Weights of a small transformer language model: capped logits.
Each number is 128 + 24 x the weight over its row's rms, rounded and kept within 0 to 255. Layers, rows and columns count from 0. Numbers have three digits each. The size before them is the row's rms in percent of the matrix's.

# layer 6 attention value, 512x256, rms 0.0829, rows 147-152, columns 0-255
124:135122109116120140095108126110137130151108112165135125134137134120071138134163166167125132137110080130141126101167078111101173167158128177137093153123144147099102108179083129124146146112140128124154096131134164139150156074137106120128108117115135100128153113139116188200081118112162162148151142134133145173119137161149112169111156088114128142151137124140141112130110110117171124111121128151123131114116111126114130148170140116129114129134125165153188085106130135142151115121183126110126135146131102122128165120155124100094133116124137138121096117102131101111115096091116076125112136151123119113148140065135111133102138090094122158116096123119123136105186166146119121108157087153116133098157102104142090107089146105125146122127110170103111162126143068167141143106129137
114:115108155140119120152121137127134126136097137139118132115167120122166092109149100088128152104120107125148097122101133124157128207131106150112147133102100124151107166158105098141120144093133102161125145092157108093096117124082115136106135167144132135132094142132164155098164136066114148127129128148168126119137167135125159136095124127142112074136115160101130138118116127120145098167147120111163130126120165159137148110103130105155135124136171129105144120092152127083184134071104175135142136152140093126075122171122127147150149114154120124178127157097130112121129114106159135141129132106126124102178124124119101102166173107180110125148140144137106132145116117140121217108154135151131110123118117099147096142158154123141104122088128080096143090103149136150119102170129158
125:124146142131138123121123118132127133171107103202139141144139127122088092116107151116133107138127129130158157097188125125138117140122175135123156106080133144130128132152113109124118122132121153116119110152130124080133130116113115095138122144100135089115133185141186137101147163101150158106154120091135159155093112109149147121126141097112197143141103106126103114149164093140138070143152107116077110089163114128125091126102108157102105140125129087106110129106150148110151111086145133135134112110122110093106155145148110107143117118112090088117129114114139114117121149112115154166117149119100143112170177127133163118121120114139083140150118148157134135145166176090129158073145134098157132114111151132190149086114148150131142099113105126067148088082111124164147106098125124
123:123132140131138102123128162128130099146135156182142080108147100169126105148140135116163131087124160110136112110134092119094140113147140107141123078104128122068179120123136156150140153117125121126175106091111159136163168102111145126134143131107168106138171153116120110149139109187087167105145147101144132150115120136113162148132154129127130096138138150164111091132115175138084111115134136078105153129185126126135156136152129128123138178157177205122133140129105132124105108109162087130137135123126155136125153132109105126138165078114129123118135101125128155135128130160132137121156143121096135102115103090114108140114125132175156153134096140194146088177140119095123111147156159120110150134132114138117180128144141133126112115166121107175131128071162129117127114159165156
110:157085124138152134149147143134136139120106072123170161096116138066076135097166180117126078122163130144136142141131102130118128131162173141139055134106148106143167156132141114131149082118126152101119099142145119127126128134099110085146096091098099094128148128139101108116098150124141131151156122144163163148143127126157155138089165119137131131114112126134102127120173122136143140143123118144119125158161130133136136133176135143155170152140134106130145107141112143077140178113144142127132144157192175130133113120136125109125097179117119129139096106099171121129137120095139113161122142121097129139115130153122086152096148093126175170091142122152151119106151140128065167134116135116153175073130120150099149141110110068137147149125157149122120151151143118119139119117091143
123:132130126132149126134122133098116137109115102151104112181134118147114104142096134113114119111158129136146139100155126113105151154144153146129113082107142179097162125098128108136103161127128123096130121085158102088145091122133132113138158126113119131085147117133139160123116101173151134087064138121107151188119147125107099121127136137125123156130103130124081153134103107131143109118155147132094109117066128156155153115093128118124150156125121110128118136139129110171130091127142079125138100105100120141160175091135100094129136103139150144083146121143134140106115091120156117096148147129104158115097175125102161135147140118095136134103090124114128142089111123101123103103074122134157157156118095089139119102110172171117123098156160089133142066160135050191152116143117140
# layer 6 attention output (transposed), 512x256, rms 0.136, rows 147-151, columns 0-255
113:134144126149125140126104121130110124203159153166163112202157087103108147085150136128130108148092134145141126142121137151110121139112115129138155118138116131140119159143101128162175122123143105105140082121119164141096170148150163144144098098120168142124120117094074130122138128105106138162106147130102124140147143164118127147126161161135166110119151136113122138096147146107133114110136144146156150104126161123134162087113105102072130079104158184138142133126123134121141112092142152142104132173118092139100151115115142135144121116120104151101114102131107122116129122156148105173114097114180142099112164092155140121116147159135118096113118127084134179171134140157137130124133149150167169135133113117131118163097142146159104110101137143119196167103082083140083160122100147
104:113113130138107125128137127125124105133150107126102120134163138133163130120136139166127125154148174133154102141107141094120144118114172148120132146124169115086122164145157091155098115081135152102169119134167152114129126126137113177076148141125093164161133134154107103133143088117137109135112102140117138121148135099110114108113110130137105121143122138143159099119134140123139129106131118092159115126155127143165133120115085122152084106178155104081128098116128078116138071121122138134147125114123110102074133127171174107131145120134143141135151148137172057146098164139183180136156131136116126147133108127112106112107099067126121101118147134114127076161161181166121150135096109154156081146120089144143151162106126138153151149100122084162165140155124152092154124154152166
111:139139129133126142116117118121143145154124127133085144121162115115118134115191115141141081126137139122086141125136127106105123167068117192153160142133126120102099176116112117135136127152147122143153085115098123114119142101151151088094119110112116129092108110126122117135123103113138100140062156090153159118138137091135144127080119124165165118076107137157093101175133139145153093144138114094148128086165142112152132093103120199101187141129139122101123129098118136148128141134142140153128106144136092106149100108101148100150117136124134098131123137141108119098138113151155162087109105100106137109121134101113073118131147102097073096117140113141148092116148193158129169080130176137106139128123128147095088154093131120116139143133153142176135126146129144145095163131117149
110:155101123135129132133153131114109117098109130119102101106128146096172091095116123133127146143105133159167100135145178143097117133153121134129180156120101126148154165108139109113151169124154131144133141127074125118126111128171125152105136123133122180120142134132109167142128117116116125098130084112130116092113085124111139143166155151129115143134176117124088104118166153143118144108152081162088105192149101124148118163142162147127195164106137095092131145140092144142156124142096170099081163167148116124145137110135110130154098123101121120118141167159152133146123123150147089131099158093134129125127122124144135143140122089132089150118132088100122102177130110140112131129096143147068107154108113127126089089147131107085062082124114151130092150148121097137094119138092127
109:121114127136125113133126122128124117144116136158135148179129174109123110183149136147156159118140100166125096184151100134101125138133124170162131145131125129162130089125142130114119137162139091104138158131143133088166151099096115133132126139083151145159092163171107128154116150125128150134125174126088141097148118180145121157092120124132179094143156157093121124134139154097166093106173110120146151139103090122168129094116128121117138068143144132112078112131150095123130137141124125132146118139086090119103096075120139126115114094117060102121091134119120138105128114096113140133161120099165112138117090133160078120095150149119097117137147171142164140078121136114137120141147162157139130116158139120088104135141134129153108117150103178155082165135131132114140134141080161